config.toml
num_hidden_layers = 13
hidden_size = 128
num_attention_heads = 4
num_key_value_heads = 4
head_dim = 32
intermediate_size = 512
vocab_size = 7328
hidden_act = "squared_relu"
norm = "layernorm"
norm_place = "pre"
norm_eps = 1e-05
positions = "learned"
qk_norm = false
attn_scale = 0.177
bias = "none"
tie_word_embeddings = true
parallel_block = false
init = "normal"
init_std_qkv = 0.051
init_std_o = 0.0633
init_std_up = 0.0729
init_std_down = 0.0729
optimizer = "muon_variant"
learning_rate = 0.00761
beta1 = 0.95
weight_decay = 0.0
lr_head = 0.0113
warmup_steps = 200
schedule = "wsd"
decay_fraction = 1.0
decay_shape = "cos"
final_lr_fraction = 0.1
batch_tokens = 32768
max_seq_len = 512
doc_mask = true
train_tokens = 264800000
max_steps = 8082
dataset = "wikipedia_en"
Each number is 500 + 40 x the weight over the matrix's rms, rounded and kept within 0 to 999. Layers, rows and columns count from 0. Numbers have three digits each.

# layer 10 attention query, 128x128, rms 0.0511, rows 104-127, columns 64-127
499458549455532480485556509531512508484526554569511492536518530473475517499490455540492496519573538485465503555523428504473465537438509508459594493531521504491539496506514495467484500446507510
418519526519465482496449543456567522502489486520541511527498467479460530492499451529465509498498494488457448569509478505570465522509519503474505438559561528525514538514544455503414546493556490
539541485491560474524506544469512423499503527474503411487540539478461441544489473514496456494508482505528532482492525529516484511511479499522550451460468485566612477502444466532460528524533530
503499494505499466460476506573456479504533441475458514509484461472533527442468520474455480509488466526444484533419496518483463538526499489534577448482538423506546504528432496494534474516585538
483494523451508490445478514542469611527478511476546520425514451484520496450491549522528542436545499504489532493492529519494474568486531483543479508473530486469483486544447566487501547463491487
461477578510510523482520494546475521540532502434502510483529499481466486522478472500493508540429540511500522499416544473558506550503575518466439520544557462532480529459510481548479505443502529
482483481460446465512526474506504578514547488505471458475503469421535532465465518512465486545455534441477492552492529478473456539535518524493412480464492537552488488479519520503482523490540562
499526558530498495536512472514515475534481535524477542483434482460523507528522519464455509491457559495529489476481506497502441502503489496504481505516494478521565536502497490482417430502493463
508474522474482461517439503448504519474500464548481499495513519492485500508462492507525548505497496557505505504563452505469503479556408581523519499511460493533525512429528485494503528525511472
418426465530506526559541496509540564516499550517453501496475495540563485439459507481569489456490515534473536511482471499539520444479493470500476624487511521477485538463516501458491506469463543
530485523512500512408470519472446425506478508484508452585440456549451493462525491549499483474501456480531439479512432501521525536544509520568428471435501497533489511515430476588475521434515434
551513502529435540447500467503478506483531513527530468535503529451442456539528520458503493495495477507528529531558473536442473576475526527551468466582494458481486469509454545487461527497449527
469558559502529474533510503410553489476539420460477457481536497547464498544540539533441508526492451492493467525540463462496505440494526500546469469469521548491565502531463492471532523489500531
465520477524449477537513547512562575519484524518524511527543545517450511502508486497512480551439552496496567506461565463496489588510552432557422512480506500501458519523525548475442442484522528
519483486530555590477533492513474471497499501479498510521560492508562506546521515499502480466473520514517526534491463504468495385538525499462459462522483516477551514461458472497456534518525504
517499551474471471426507497509481378467515522513513448523452462538489528514448500497485478452468524478522533415521420451512469462540507522470483512503531524508563502466520463527521529493525456
524519488546556495505457501528501563474512539503517522483460471479507472543460511527457464475521504512463495509486577467480489564475513458482493515425509471545497533490455511481439501511521523
545526494518524573554525520434520516518518462454484515520458527521525473457558483540546452521451471510535467492489442463453567505530468510536449475454538416480571536529514439510587550455531554
479523483510492491504493505472536502480503544460463503516506500442488430480483485513487564507536538537466539518495454526465545551502500467521525474509476493527549451504496519480429494446488456
554480472477498468479416525479508487496539494530493546471475523505540443501498504507496499522522526503544532436524487466528499496549487537499473488508458477580466480424400514491550537497472538
462472489535498503479488508517527548519490519495482488546483514484554507524482486562481494529493524495505439497456543572557471456481499458501452453507578483484437505470528479513555486508513562
538536473444548499465487434516470540503596486572449522481493495512461491443509508488488521520486437489485522497503551576471476456465505558480455517496485432513526514510516490472494487505461475
485529521472525487553457518450475507512472468523530503461514450542558512464500466505465487542458449547508502473551484513416535492487519525572540467503493514540452500470458486483506469557491441
530482534467551511461557488447448504556493549496474458471523518488496453547495487558547499490487505521522526471487522549495581497528462463503555510448515534506454515402476457530415496518504507
# layer 10 attention key, 128x128, rms 0.0512, rows 104-127, columns 64-127
513477504481482503500564560491526542465457519496528477485509516472507550532522480477484468481508467546481491544525499514446539544510479432521555533512495478497509509540506512510465540479509510
437524522510476483452489492490556525532499459501510451514489520459481496469515454507574513525496607506480504495535453538555546479525488490510467506553483554500446507506488472501517538521474532
512525511503511481469452518524474513516529571507548433434598564515563424525501500474472493495484548474551498492488485499458463548485561510534570481489461490547510534455448498513532492510544519
577531515542505447459512525502492394464557499517550477486439481504492482489485558446452458449457531495504487499512541495513463463599558459469481492488489466485487493487500482513516494538484464
508473434507517528466463566478514486510466521490527486491507504506475476465446515466514555464514481474512493532501493487493490523523465461510485472544540527482538456500508500469515533458422477
501490534488526482451467509532515485490503449537508524489540479504425472523476512510490508543524556596538501483438576538504475536531496457505506482508523494458445543478529469508472554501509498
520479495531418435527519524504472505514564471515533462483468481523503522472441525509496458553506592485463467515554533521455437448559545455531485517520459538527432483469517514503472564595517467
457497540546481492461527410566543532504524538473511487423481499470484497435494516513464431543550500473523497526462573478476443470547475509498483527485572535488568513515517460504511498488479514
475525538467500509519497513551523521451533509511472507508522504522573459474460482506479527417505499551463509514474530505439489527491501505494519517461516516545499531472475523525521551485537551
503538522524503486498412481486523468462553459520516505455571505537532453466494542507504553448442521503547507488534439530539511485557429491494409560515492459399491557533480486472458535504534525
547522476483513503501472549509461551505478543501467484531496516512541497408489544537483501479494495506496547465498521497496500561504459562480469490472452479490454541456483495491462456400469561
431487497515492478470568552478482468456505487565486519567479508548461486510513465476489466501546516491449508471587517535500489520516492533532512438533460536539538525510491406503541536478489508
468532537493498485502496458505490535502556522528530487564536466498551491530503451479539486536507549453465503494486418482458560534412541483500537509462499509519507467462519519469556497540480484
514502512492483441479449492464546599510444526492507468557507524563432524485511448492529551507536496516471536499465528515507470478558543465529506528527542525423513499549485473458514504500517504
519489493459548533522504471524502509512476491579545542472531504511512455530520509492521468459455509470484565521479514509419460491494538481526460507438465451478504559501473553456476534509510514
465510534402509595508512503513496538497557530466444493444527504478510544496503483500524456551512525495491588406440471482455511529438453476543518478442477596565462462500535577479527499453539541
517511497553503458514430513489511560516555516532485528483527491506547503534471490482436509511530487486471442511502549485544513489511514490576507471496462478524477496471537498551494429514521464
500471511529476482473436526498471458513514485540446466523528539502557553465496517548500520506451546415531524501515497448497503550491531444532477524349492448459485529531534512497517570496491520
465490498480502463468465500474494489517521523525478471511498474473530468462485459498534528528535492526472494479488485509562535530528486479484483417509500446552564484494476514485512557518476512
485489497494463501575479518519513561495473507459470509496507468469507428510440455488454504507474505509531522528481424436536541498520540532480470541479480531578488557492519551502533524480476502
449497512539500465528483486511484471508522476530446485504479489438487533545463545515533497514532551440508461486473470533522500501523562488511490458545525450446495499484505491509581455538472550
544497478538473495527508505489466493470590415528480530432509555491470502492528487412433511493516532485516516552517549504539496474480490548450491503510557488551544560435508513544480539476472467
541532471465443524562483476487477478506510494518532510492502462518499461496519484491457503525492462511500484480512493513452507534508501577518561506475551515466446536526516558457513464533472500
491484499506514516492528472506452448522553543502502495512545508509489496539472413539506557471452489556489520498488548539500517537496453493484519488497545484509470481476515517475468453534515518
# layer 10 attention value, 128x128, rms 0.051, rows 96-127, columns 64-127
470448565516450493470525432473472503547438486469506494533510514500500423505488470472526547482492527521500483502531498497508458459575533525432478539486470525523523538435487505564564475516456537
544500446522496562484501487564575571495485536485488493471478470521481527455514430425496518514490525546483477439472448573486532509462502470512479509521491533557483484503523504538521485511514513
430514494505486448490494501537484596525495553598479464530521443573552465594527506467584506485492510476497497541530434500485513491500530462464475560501480437558564517477494489500476482545470487
491463420498522513474480509502487510491521531514520495501464554471503508543504493506545506539435499469533535523467465454525489519451417528503478502525481520579486509511480466508541439567526479
479517458493572530578508482545468523576504493537439516508502482489544490508475471485470542519525476499526486555525480453457471454470543520560529547509460478488469532486468553500471455583499536
489504487489487535522542515472488542489533535504509490520440539444460476497584493449478442494499497520479485517531473511563496473482515487469451489512516532544514423545512505473457531486509454
526461485503529487505517488525484542504523511497586539482527516502540478507556487468489541528561497459512457488471500526510454500481563533495494454509501467531463455453492442468550475470485467
445498548547463520437448480483541464455529481447495485477493503532512493506510473530455512460487471506492478508442477508516488500504499533518512513499532517482546488516489491471533470511506523
508470478559457469468494506491514535535511492543533505494466496502529524483518528424508509508519540496511473542529510548537531498480466490459489493533495507534449550506533549517447486434477453
470555459477555461549514471485457542498559468505483490551563498492548522508523461504561486502529502505444478455518497498458469492467487495504544556522550494482431586533485527463500503493555550
449456526455469517544457456526464489451492499511563485447570482489523511531512462484500433465532483437519528530478563491479489467501557466477508498454500447525519474503489518449522437550526505
521500462462556525507487469609471498498440450508521534478545524466533441451508470521533481503483463578514490424439445519512488539536457468495493528464484592478504502467508464491519522502497556
487517499478474469455452529503474463515451470471510488465409578506530546481481512531481512483500454531444448502446474519505542525498574498546531530412497471495525500547493533483486433482513502
497486459491479482445556494527539528526520472443620497512561478521450471493522483456486427544528511533514438530531564444515525562485563496517492492535462553517495477480428490540516524478598463
503485521453575549547470523478483535524473454479524548461484451427531525486539522429533470500465565535484473491506479502467487533497510467474505537491467556507509513482581470548483507454500480
526522475525532464564521447465513507561474483519571489511532464539492450489443488529551473484444485480485527577423554506470511503462523482474496488475470529445471494512549523499486582493478488
519504477494487533495446483517472497502523566474490568491474502468454511523531533489491546509486475516475488556492509493460498494540516495546505540501500460499513497461485471534570451494524466
490466497528470472530477499472506515480505499473486568496532501524510487521485568440532561507529434453473481516479522538507507522468478479528516533474486513508544502476496429503476476542568479
435504508503496403486514483514551515528502493477475503491498498542485566524425445561485486512470482502551494501510511487490485551483499520519508523429569499490535466532505515451502514509471478
476472480461466510503463514447458481523501515521457495441580538536465498509499494529473536458522517510471511478521472549535482476493472514561473476475508553506519522559516522484523460492383492
471499524557502506491497508452517470457496479472541498475470525480494557511532501574518484489529481508440514524475489454494469468521487494495523542551531460531591499577524517528437498565529467
481544496524473521509489516454508465509510497545531518479509466478450521563477514423459494529437524527495551479473513522436532476529452505513485471616530575470556491539517468515551535498438498
468476465510455436531481525509541520508444474523447506482489495467496452510503512513517480491496505518529524501459485431543473474433518505472508517472506513502531542431469582490527455548507512
473446484410512465509552532467510511497459509579425539549477466504435535496494510434484495535533459564498415527503472468523491497463471506524478484567430495522468504507480447517517459483548573
530482482513478535475448489509513468487492483544503508489486502509469514449534467509521481467532413483556545514474514474513519507515478505556484537491491522497514546519545481461507477480494491
437528510536456529495547483483507530530464470553436553510507481523576476474507455504516522441486533493456460466533509494531544483479489517516520419517424460472439544494464484429589528493544458
513502513514508434491471526521514471509441525508537464558515487497510445503507531407463468496434444506479515469513476496487503467500509533468519515495514527443493491516482510452547481517472527
470473490488489542467488521518454460613528530547484472515521516545494512477517423522486479516557516544524497506497481492505498445516482429522545526514517555490503464439501477434454468524486476
450478442508514516527484486558517538566494513519436514513534472477578528434493465502541457458497504487505543484523492501468530451525490523493484507485468529515510412466446525502480539465531474
523517472522523507534412564553490458543537445549504532550538456483521510463490463489476470491515486524469506516560480532500479495485518451503507473557457525474550479455564549450460502453479528
567504515470511453549547514536486532561432494489519518493513457531530559518502508502440514527470526430483521492493540524528476501493425471457509578519523466558537529517475481470471492446546478
539542479522465497506529424470552505505469469466467524527537444432458565526523494507554586530511500492482476515517545480523520458492517531463550506562494432457477564464495478425477505541499486
# layer 10 attention output (transposed), 128x128, rms 0.0636, rows 96-127, columns 64-127
515489529484501519551469532508470557530578487515496536490454468473498510482533463481494459497485471423452464506437512503507473512461516507507527507547529499499484517519459464461504498486513464
499509505481481509490546477470456538451552472473473561501499529475514585513520483514557498476529467493535501518531476518454522507568454498564501526526529472521517474524479518457507497514493491
570453487508514481469527515458504502541499428464479531548542501470500530420499464490494538484489544467486462481490450453509482509525468465519489561505522515481447451508560483473509502513478507
514496527494478532504510501510534570438493486431496509427509445534502541458483488477461551470561488506500482467515483512511460512491553488512519558520542501465516489509520534454420551519525548
539485499550550521430542483497461462467549448530562481540529479447496568522495549452507544548528557521530483490474519540523513495473519503479513494479536495494495457514517464490511475446505525
466485487500449450489521543534527554456464521489472453479510503525488501480467480540537531453455442507475550462499438528458569512514512508525518468530488522519477546517489510519539509489525530
481505478519501506517464567473506487508516490568474551503517503478522515431476500489554516493492539466486495510471464503530461524484506477403524436487488557492497531520494529503483479521511500
499470480509490469449515498554520502529538527530516511472500576526493476484494511471521521505487521485492527523495542432475473483486506459484501497516516480543510511514561514496510568448547505
458539511507487501543555536484520493511518495478486436523538522488512507518499468507519551489500487439480515522444493506501478469552496493496474515504474522473515498519509436491555513552541524
466515504562498446489511529533567530509433475550527548518514422426453480480487477513452540482511486511418494556533539535484514550512530529511513500501499494511510436557493468516473453536505481
543492501527536510539495495492534530500469490444493529491453569465500512498472558494527548513462524502470466465518475477522494520532517534524527506478497545484501459512537518488538562443461477
523497449491492517534563518491474535519514481532421502487558587493444476472514508530486453519532514488543500499505513562536561577452522592499484502522480440499435519473419543432505422533480504
476463521538514552512523450544527611458521531560489500517535467501541513505500488489520536476533454442519508485515424463513437433436529503501501527522580505506479528489527503509523542418499472
506509491524482540552523531511481526493463477568436511526437537524477509529528512530447537499466476483562539469536505523460527375541480494549412496488504505524434511544490428466437487534469536
464520486528454507462526465457516535500484496526525509552497489471500459535465467523526543524558460506516522540481480512528516507464529468456499458508525451495475485486453509513510477516436485
459548489444487477512509552514483497503525527477502523474496473457469500441534538476486506531489495515487521491525502471535562464470513483507519487511493487481491499525532535497498432519486498
478490515477519446508523506468537539462479484478525547466537401538521531556512520509471457463539518501467500500525476506500483434466571475526483454493504568564454475538479491501415499520480511
439480576487552464457487523501526435494508480567501512494500481460479450460493479497494488508569530473475453493473478438465497533493565483516597438526519504501489507525490485511512462452505467
439495523492535546489444495497414519506483490483493451525515495465499468467494515492539472473551512512464488522521467474491491517450512547513549525519515488517487519468553569469474484455537527
540487497528494494452471481492562499456494555489510470503480444474504490459509479537471433535459430501456510474454507465537565497484511544454523530460477453491537497515533546440523539512531533
508525572431463454506526465549537478501496493479430466524510435510535531545447536474492493534486530437441527475530484463526541433511522450509491422466458514546504480475469503498514536507539470
557520505486535490534454438504499592429488465472495500511462527474532473482456485524489516551523494478543449496520513486511491541536533459535479470485507427489460509469514517567478501501555500
529487517487528558449519529483496540570529494512520543551554512475531528461506458446483525528444509469424473507498471515473483536483505515473560482495528531488482481594513458493505516502491524
500488423548495513470520519526463446485530510461499520495535468516484525530572513524469501460513478440550511477474551524489503468544469467524507513521513497567506516452485503528487538516484483
484499466483494564505581445463510471440475497464541468515457490495472514569483526453488497576446514457535512535518488507499548485520539493501528467500489551508510476419459572522419518527520473
539513555446467458484500514493468498515543495495545529521553480510516487497489477517463552481504511514449499509400577499546500547549536529508469552508508501586482445511462509531473477553476506
478460513459516579491517495478483569519554506508456529452558525505486515482462499583510465542490485496485537498528536506516501473523500509493482479527497483488499553432534454518517464498534487
460486482507486521439512485540545517452512476497490489551519498517515467486494504461508422539439457487474482502511490522509526483459510503526470520463469463449492504485487544503577536487448535
534455495531507539519514508481453543465489512463547490508529524543488474569497468515546498534481472535540469426464546481526506558495489484501461498541480520534513480551532499444481434540479514
452503492509450522487486508524552510531498500521457402538534553509469540497515434487512525519476483455520487472495501535516488554554491494477465511471542451494448515515507483517523491525469473
471511579528482513468447485498520479505493412540561501484517531501444524501508497564572485469506495495463501501506460510506505523467534490558459496486493520447461463487536544479469525520487512
526500549417506447482528537430470457455490520558475510493490440500500509475543552526477516475503533448513488549501514507530463547512471506476459532427536512521583493486491506537531504474528506
# layer 10 MLP up, 512x128, rms 0.0729, rows 0-50, columns 64-127
509503491534495454473528523587472474497475455434461493460501481502522504527496504471522496470566488483471475518538450497485508562541501498595501454528527512473459519454534515461482561486520463
541576444553492471506537422524439478458474529503503471471559463526505527564459508464570501438455470516534481554556544497491471457572513435505500474487486508490450529480491533450502506435477470
494537472527540513542560452487506443506572493519518444526489444427583584536518439534481490471455465551527574476521541534521454515509510508530435541469553511470545525560483520554478428513523496
469468404504461478526502495495600532502514555505461547575562542470410526525485503458479520415427560508536539448482535443523596476464432511456467529436408472492451502527489510486486498435530479
504495522521501463540529442504567519517442469439550565493505479473490583507480473527479532520460481495517492457499558471504490465534505538493458518476500492478503496550461473483521487428508483
540448517497482440553386511447560495532492380516499523470524435470473504529501450538491462490440482562534518522431505530574507440525457499485553521511553489515497508549463564429508479415462507
525516442495368475439548403519477503517460529520483482495531517505500510498530547517506448445480523492526452519465446441568480518502463492563507536473458498490509441527508437523506499426462500
516437473505499545555498476553482400450490525463563511478516519488475497510522529496536552469538499550480479447457556456562521526531541459492484490505508543508432550444506507438486513500473495
543467545452490525549506466467529372544473459512515536501473491498550466431445495471528488473532502480506535520503461468488473504492523428475558441487464448513515525508474485434507527520456469
569520482497493513436509559521492509543520461503513536559533474469441538477485457457571458499525444491478534549457524479468511587529526492503463541489443526480456477529494496526454399532485516
496541541501489559509493515489524513430501510494474622541503543469556490491478532495504536468527467566424438485447526541484515438562488483587454523532440492537486529528528486462482533563528467
558450504511502412479505481485477529487499464551425424535445453465525514500456546595445466478421463540443451524459477400528498394573563489516547573433481489464490483465435496433495486517537489
472474552477547534438403508475464505488473438470442553458507551483436531518504599515432544468512446425442430470470412549541432434492573535498543568505456434466487468484535399477542504552513464
503475494531479497512549560424574519544513521488466465518497479454553514549452512541530551498460532487626556466461507471546458482528461484564539546554424557394538502498477534600525405533446481
559580511508461457596521516632564477525548508530560442510489456464495473552451513474540541477462449520527482462485503529530486491459456495541507516505420477564584490508504498536479487560515538
506522547412471474533520474483483574430523471433480517495553523513506540497446505504558503434501490543492445484430452465495460458575476517504531489463474541528493476569502448469568462482506478
510482442450526512516510541576488533469481520523414503521545505485423528513552486561479538452441608531604485556550471431445435491434540555511497488550499561473533487479492542493505527450478478
468521584506487539515534456549532508573483544480435592510519516520443477526516506598535558469522489575540442547519558531511560451548537499525557489494479482536504462442561486482534537496524435
469504483458476515480539448489485475497511487459504494488489527502494494506553502510502500487465491521513459452460484475445522507525473480509476475523517513486509534538472492503505500535480506
490471483493463521587464470517459460489495486545489530512501500440463436531528506521544510485459538527490493494450513461448554481484492428528493480498503460509510466539435498519502506571488476
466529533486545532528463479450513443570457472518519492537497464482493518559507502459592483493479454485517540469499536515485486530511537508484448475515525476558598496544511497488509473523523500
588539438576460514514419548502522510512546524506494502523538550539470552525524540558527527524511538487423458490509457562501578485477556469560538548442479555516530436476565491483494458563510470
501523511514518479507520485560504484485520475477557557499479462477517550524525502483544557478508506481531525524477490466496455514483516495526518550571559502535494500531504493485506537467498487
562516474597456409496539486512489446472493422501496495475549567545426531484505596529487503525456506512487462453482421530438539573451490550485554558474503527461475558509523552485433547504506479
502485476440444493413477489505408408479482499497542452477488452495443463532544472508468545505447513502523503440449482491511442449427507455464502504500468477548468455534499506471421461532478442
484505528535522528560476431498499520530488491506538508426364528440551469526469554452508486471483465533550491491386497499466503452502463497479486511463481483546507543542496495503485558545539464
557470457527504489515508504547513454410549475523484573471479504487535525450446429526591522467493492505511527501501550530463461499530548495421525531483477431474438457448535460441526394479494457
472493501549523520546521481491543470533524514464423500483491469516474513516535466539475460533484503465505477479551478450460530540450562562593502553542422573454468513529513455540535550539516519
488483482546477469493450493510516478454478478463503546487501540424515467510512497434516504494431461457463491495545499477562497436475504391518465515527496470520469557459532528473483440483536455
545512503478586449491418483481521506400474378489492444514553449443507506532456535517539453476422576436527557478431542554589521532482466567576506487541521475485528558523580480487520558535484515
539505565458457515535474493464492533486473529541483511494476533522494471551458529558472545524452475529548487503469578524498512519470483510519486414562558457439498525409533539540506473509474443
506494575468471502474510449529522472461453540477522508474521560503494552501490477560566523465574496516540554482562488507561539498554507532514475500548480488518443488514463551528511469474544489
477428464476505506545488476558509528478460495531489462514544512513527544498581441460529537474493498557482522515503539479487491478513428499502438513473474423473499467556505529530505455519457512
516433586460513511536508537497532520403480506466517543475514550433465457545554550535502481557468481581510468540507469505525536404423509432521462430503472528546549442499477491510528480535521488
511540489500536434520473567489528519494448517504513535531512545495437515519538483530424499518506468491458507491526496579479529533520483514548499468427510519540508530498453443513456486570537463
433529464437444466572534521543421462441521639485538521454495508476458499431425521472490551523462540544549491544545493521483497442515477516456454485485470526445539480493585524483494509518539499
488427426470545549485550520488446503482478460432474478541509417504485431450468483464420522473488487487494517513444516478511428446465523503511522409426516532455565537509503538495513482427505483
504555457493563561522378560518529572509490546542493492530515468519490565523481484466515567527535490453518518538538516587620467437464480534557557486510422459473505574492511510529536426497532436
484557502459540486496444485475539519481466446484464441485496480451445490438500443407582419475474483533579503481503534502494426545536445545523498520524474476484545455477418496461491507551535475
480481497465404460417467506507452466496418552527455483483496516467574521411516513524472557393468464537498511453504492445487493483529542500537480402450460508482538540559482529543538454401559538
494423508531520506464457487496473494503494519472449464519524519515550452566586516510498438514432449534505525404535475454502545499469538483445486524534495482453512506534527486472470536449521489
441488418511529473525488536525468502539514499466545533441447443537447461475499505446509458616456457470493523549486515509470446548485463462474492540480512544421481488473522483499429499529578436
526491525478509513546521485483462513531548506486516516502505452534533501500510500510491523524475466460533489530512508506518468498515479504487503500502539507524523538523501544473506521478472487
505518599468519447571501485434542452466475462503511488505517516420505440498524441436529539503543451474494472564559495521480495483504523536513443541487491502527500442443491449425455532476583482
510508522449467471583514423431513489471476490495525484468495525508447559442405553479624502472526523530538538442477510630495522564528497444508510513433474454468504454523536491464493440494447543
528491562532458497448503524498605577473561529493446526470507593483488517532475501474527463462456472455502463501436501507547542452515497532489491502440553534453543397450493523477449516506485471
524492530497566473541470477520532502485488495480569493505433541441471491525544516533534499506551492530515528432494544483553472526435509549482461569532473513493486527479470484511452488534467534
480475565517454539472516482558490450506476498483457446508482461447538515567479465563536465488482464527451530430477539489518551492485570489488479531518470455470518495470462495520476544480509509
500474486527471509509536469570492471463471534474490439535552442470446465563519452559529508535466472435550490449528448484503478477568500443502479504533482470523471525518457483474543478508468491
547530531455499467502437497526480439515493496506429480545488567523551517509538542526476448550560520518506499474425483566561517493492502449421456522501518465549493496579499468491434467487543508
499485556525506516507524518525598550444468526485534511515529449480512500454607496553552480510492474558498462512509545478469468503556456489505522487527480591513460468526618469540512496468465478
# layer 10 MLP down (transposed), 512x128, rms 0.073, rows 0-50, columns 64-127
519486507498511459494507559483486509558535476448466542502485514529465467486529453462490441531519448550478515522537538500515513521522489554498514488472506464462525501509490566503530497506524476
475545477581451469490492493479539485475499446522376473575559472476476536463508451431473552437505497475506489507510494492545574480496484550440548480537470486420514442437579527493569534576566466
543510497547517447497480471532482436489561518448508463540522419486511515560540503478489468517500517565520513487476500495561442513447428528409502497506495486469494558537573574463453558471460457
503537494507543512476454495506533516487529468523526435560515522406454504474428481514479439468533561456573470517515460452487534484503477505495500502485562423568538532525511550582475462426514513
503498467448528470514479548409519449494522622509445477503457485539481471498511543495522445404514540553482500510496480504443531591513482503497470531484481495548470480486539492533426548488522483
544484519484538471476514408447459466515480551527474471491448494500487527501515527507507543485445474554586545560490451451468518474499545489556563467534457472507530497406500567494475512475525486
431501480520478520480528478494459458622497465511497471525498499521506482414466495546545515542542488465503494519509486415518495464518480506546456508457553471444496481511501504540574436508456503
484465496505506474513455543513484533544445449524462505472529500438528505475521543491453450495484474461496553545538537501462483506506479492551541487477467480559529446546506479466549517510548555
497444527528535497516521479432482369463529512472501514523463484499552427551465542482517525593480522554523475494474567493496495525547514488500494514508509491510503495529523492496511481576536484
429541491484464583512461551499506545512484529516452507497442471456449546598487543471511514444476519470497474580542513439521493455460505495472502539474443484483505578481451457506504486575505420
553506539454478537536437560473489522427502508489518499567505504543470516519480529464487404448537470578486496615521435548520511584449531528467478444513489519475492481437508511529575457476509535
490482466481493398518481497475508461471503473529532553506468551466565514461531503583425508561477496534527471450495508469457546436534550465534478551473559554510539503483475434503583428577489462
557525509605449411556573437537478467572467486547490429500481501443540524438473563476516494535542468545521597505519490477499524500549543522618505475475470645521484499497523493437468471418446460
468431471467504500437459501491475602525529492500482493517507488555508557533453512487544463550442422546473536469431471494544503464407438522488540483519544484510511527504503469523532543534461417
431489487567493583542474546472493494443511478561555536496457514488514564469437472528460431493417497529481540567490542502561527540439520396505550484566531547588509482509411457506468463522547528
502527469507544500560528489519529505490480524494461474584543476421416563506531530574508489508523516428517544527492486453434424468490510544419504482496579508523510479551401502536483491509525453
489560466485491517449474490567598424439451519496539572493503508466488427498451467540470537491544513490474552427512469472474518483489553480483496470435538516460470497491506543485452470501424489
464533427520486449516524497502464531485500495455507573483501549511465488520498562573523540472391441479502479492486521543530533512540556521455489513418453423520464523572565480480550514556514501
515473479592519496512498582506484460479432527487466546536497484494492489484446508442507441537493470471518522546547499497509542527474541491500552539479504472521548394499497527495474527490507501
520483453493552464495521469514541381495455479432532464541535484567451419435465523533487486519514459550528522531477516528540481466461523502429481506544523565487446477531529476512521483496564457
594527475472511483512426447485516494472469532537487463492471553543504490552439494496455447472544542479451492477453499502510438514525515506507536541468485453474476432560471532511565454468481530
514508533524516619492513499478452488480534523480493549481450408506499499513479434539491510578434484484412487513463519571438482525492550443512462490434544553507512493506563487543440494492532507
448530489467470503448502485469495450528447516501429443458543573476518443493476491543456480562474485445458512515522527569505513468532502562492479486423440461486527510482452575511541461548532529
453471486579542441466539463473452522439559547518532451472475550515515508436526564477485427465500519467531460506465466480496495450526497480517528458470523533578545524498505499415568461550524476
486478476530487507536505471494535334499484515464538519517536548462492484510487515502530440462441487512526513510541499527461543540486476543489518509475512538411519514467517519441516447526569475
503503477546482452549466501501457544515492533561436444491512496468480528618452446479512497481473493461447478509500488460570512441501494467557515502511533479479547442472536453579552480538398540
534454514475544556468523526509500488547558528447538560514504448475460479451498491541513533472496407524558444486532522545505562426545428531468418477538534456516461487477535504483582531573396499
511520445511431466508466504498545486485520554511513544523472486442454495508404502403587442520519519506582583476536577556521475510448481498457613459610517534492452405538509443450487516503524528
454463509554514528445546477458461407495518543585509485573521496478488404485547456452495453484474492481496551483529463587509500497441530487476458456456526486536556517501526559491502550555495420
552495493477540535569498476477528529556453533545521481519497468520496444507549402513481579479405563460522534514490464504501567475433593491503498471502469500523416524437516415410553499466508527
478459468506532434499518510527552445515567510510523525528532465441420500485532509454519533501485475470465558499445475487537502443501504476612452496430456536509520467532495482484467545446528478
596574520436504548430548462462460511499460531492500517404517540546472508438472496472533494519531498511470516436537498434487464499566464506517447542525501548502471539456487508541534434475511465
539510524438483482451498442533461480500488520534500514508512475494495565511551478503515519454419497526481511532498520479488524487491455501526497499457501437491476498532530445462544479478448516
521542513499501525505534533471520537490491521454548502490519498463502473504542488534529507479442364481499492545442525487488509439505515457453475500518490434536444482522479433492573485569522459
507517512550548529490523474526509467496485507452531525481529495503466505464478435441492515555500531473477492456482480451542507478445476529520501406517453463512526556496569501417510445439453468
478504528512507467539468528512508507557484469493491484506500577540511538519482522418476474519468488485533557592406543475527490478416474444459503512417499558501422469437419495503556527523544480
558489541505482429510483502567525537572481435448484544516556475546426509471508477490432459479546586527561485452556516492512529504530490496473518601486420531569477468483463483492444420513503543
446558472498423500387585552419488521480504484583488469402505433488439571451479470501488518468488461449426508491490451506521538487449586522503485503591588529585595504433541457490434595525496493
503491475481538560495537518519521395470527514417542439483486550486496508550560458450600466501466544574495507483485494463524482492569473486446502540525506446473549564548521435518554557478537518
522442417623487500584565490529507470453467493508550426462556493498466494421574521412458551484467440548518535536545455423542437513455477497513469523566531467511516494509453490496584516485489447
498465533545492477543511514427562486508494539479469523452484496552514464518527539522557482523513490399523512544486564568541551497459523419532446459526431537534425486443531539486517520531501567
464541555513513506467519481524485609536506429546467484432544540507517461582437486532480595502481572468520483493441425534529509458445430461489507516504550600547511470455488468482527464517409488
490558514479438466478478505494537447470482518505503515472469511429461493501520520508510483424505522528487520500463539516456509545526544509529474484491487524478543455516574481600468493502526494
536604489592486404424558468479560522529461472460483427488558446520470494521520536518450500522563496451503479474541520423469547555455567492555515495612511471525549473487547570515480432541511550
434551547485536434487440545559552454370516462485465507535462517535479430458529487500541456547565449475463591482467535507550575432510545470481484437516434511507535511535483476509500527501475504
543530450506479544542465491460508500468466463552514543524484409537501498505501422541504515566459478527506453492517556581501525553568512504450560569515520508532537464503580454563494476558492439
494528508523524525550506454450506497442462553454518467545428479528505576469515426459507452539433503508509507486542483536461507537551450522498549485539532571429507480499571463463567447486466447
542555461506499504542477476534535391508473522472484520462541567454433468429513471499540501479462581504513533492461497528533524494542556501462456531502463517473474469507572466474536519562490470
506529454431561538551454433520513484510501487558529514468546571512430513506450460506492496492555588536472483540479560494501451549473578489495525475458502581486473449569489499525472509508498484
441480583503475554480532578561510422464487469462483515463388530521489496478496512540544512454494502535475530477485463528477471484465541525493465482508506475512481529432457546530571569503459479
466508490522557505482429486497473573519503454535561573486532543454503425480510469531484495434507525500476478517553486457502481513445469447561466555520493484500547424423489549446504466527525467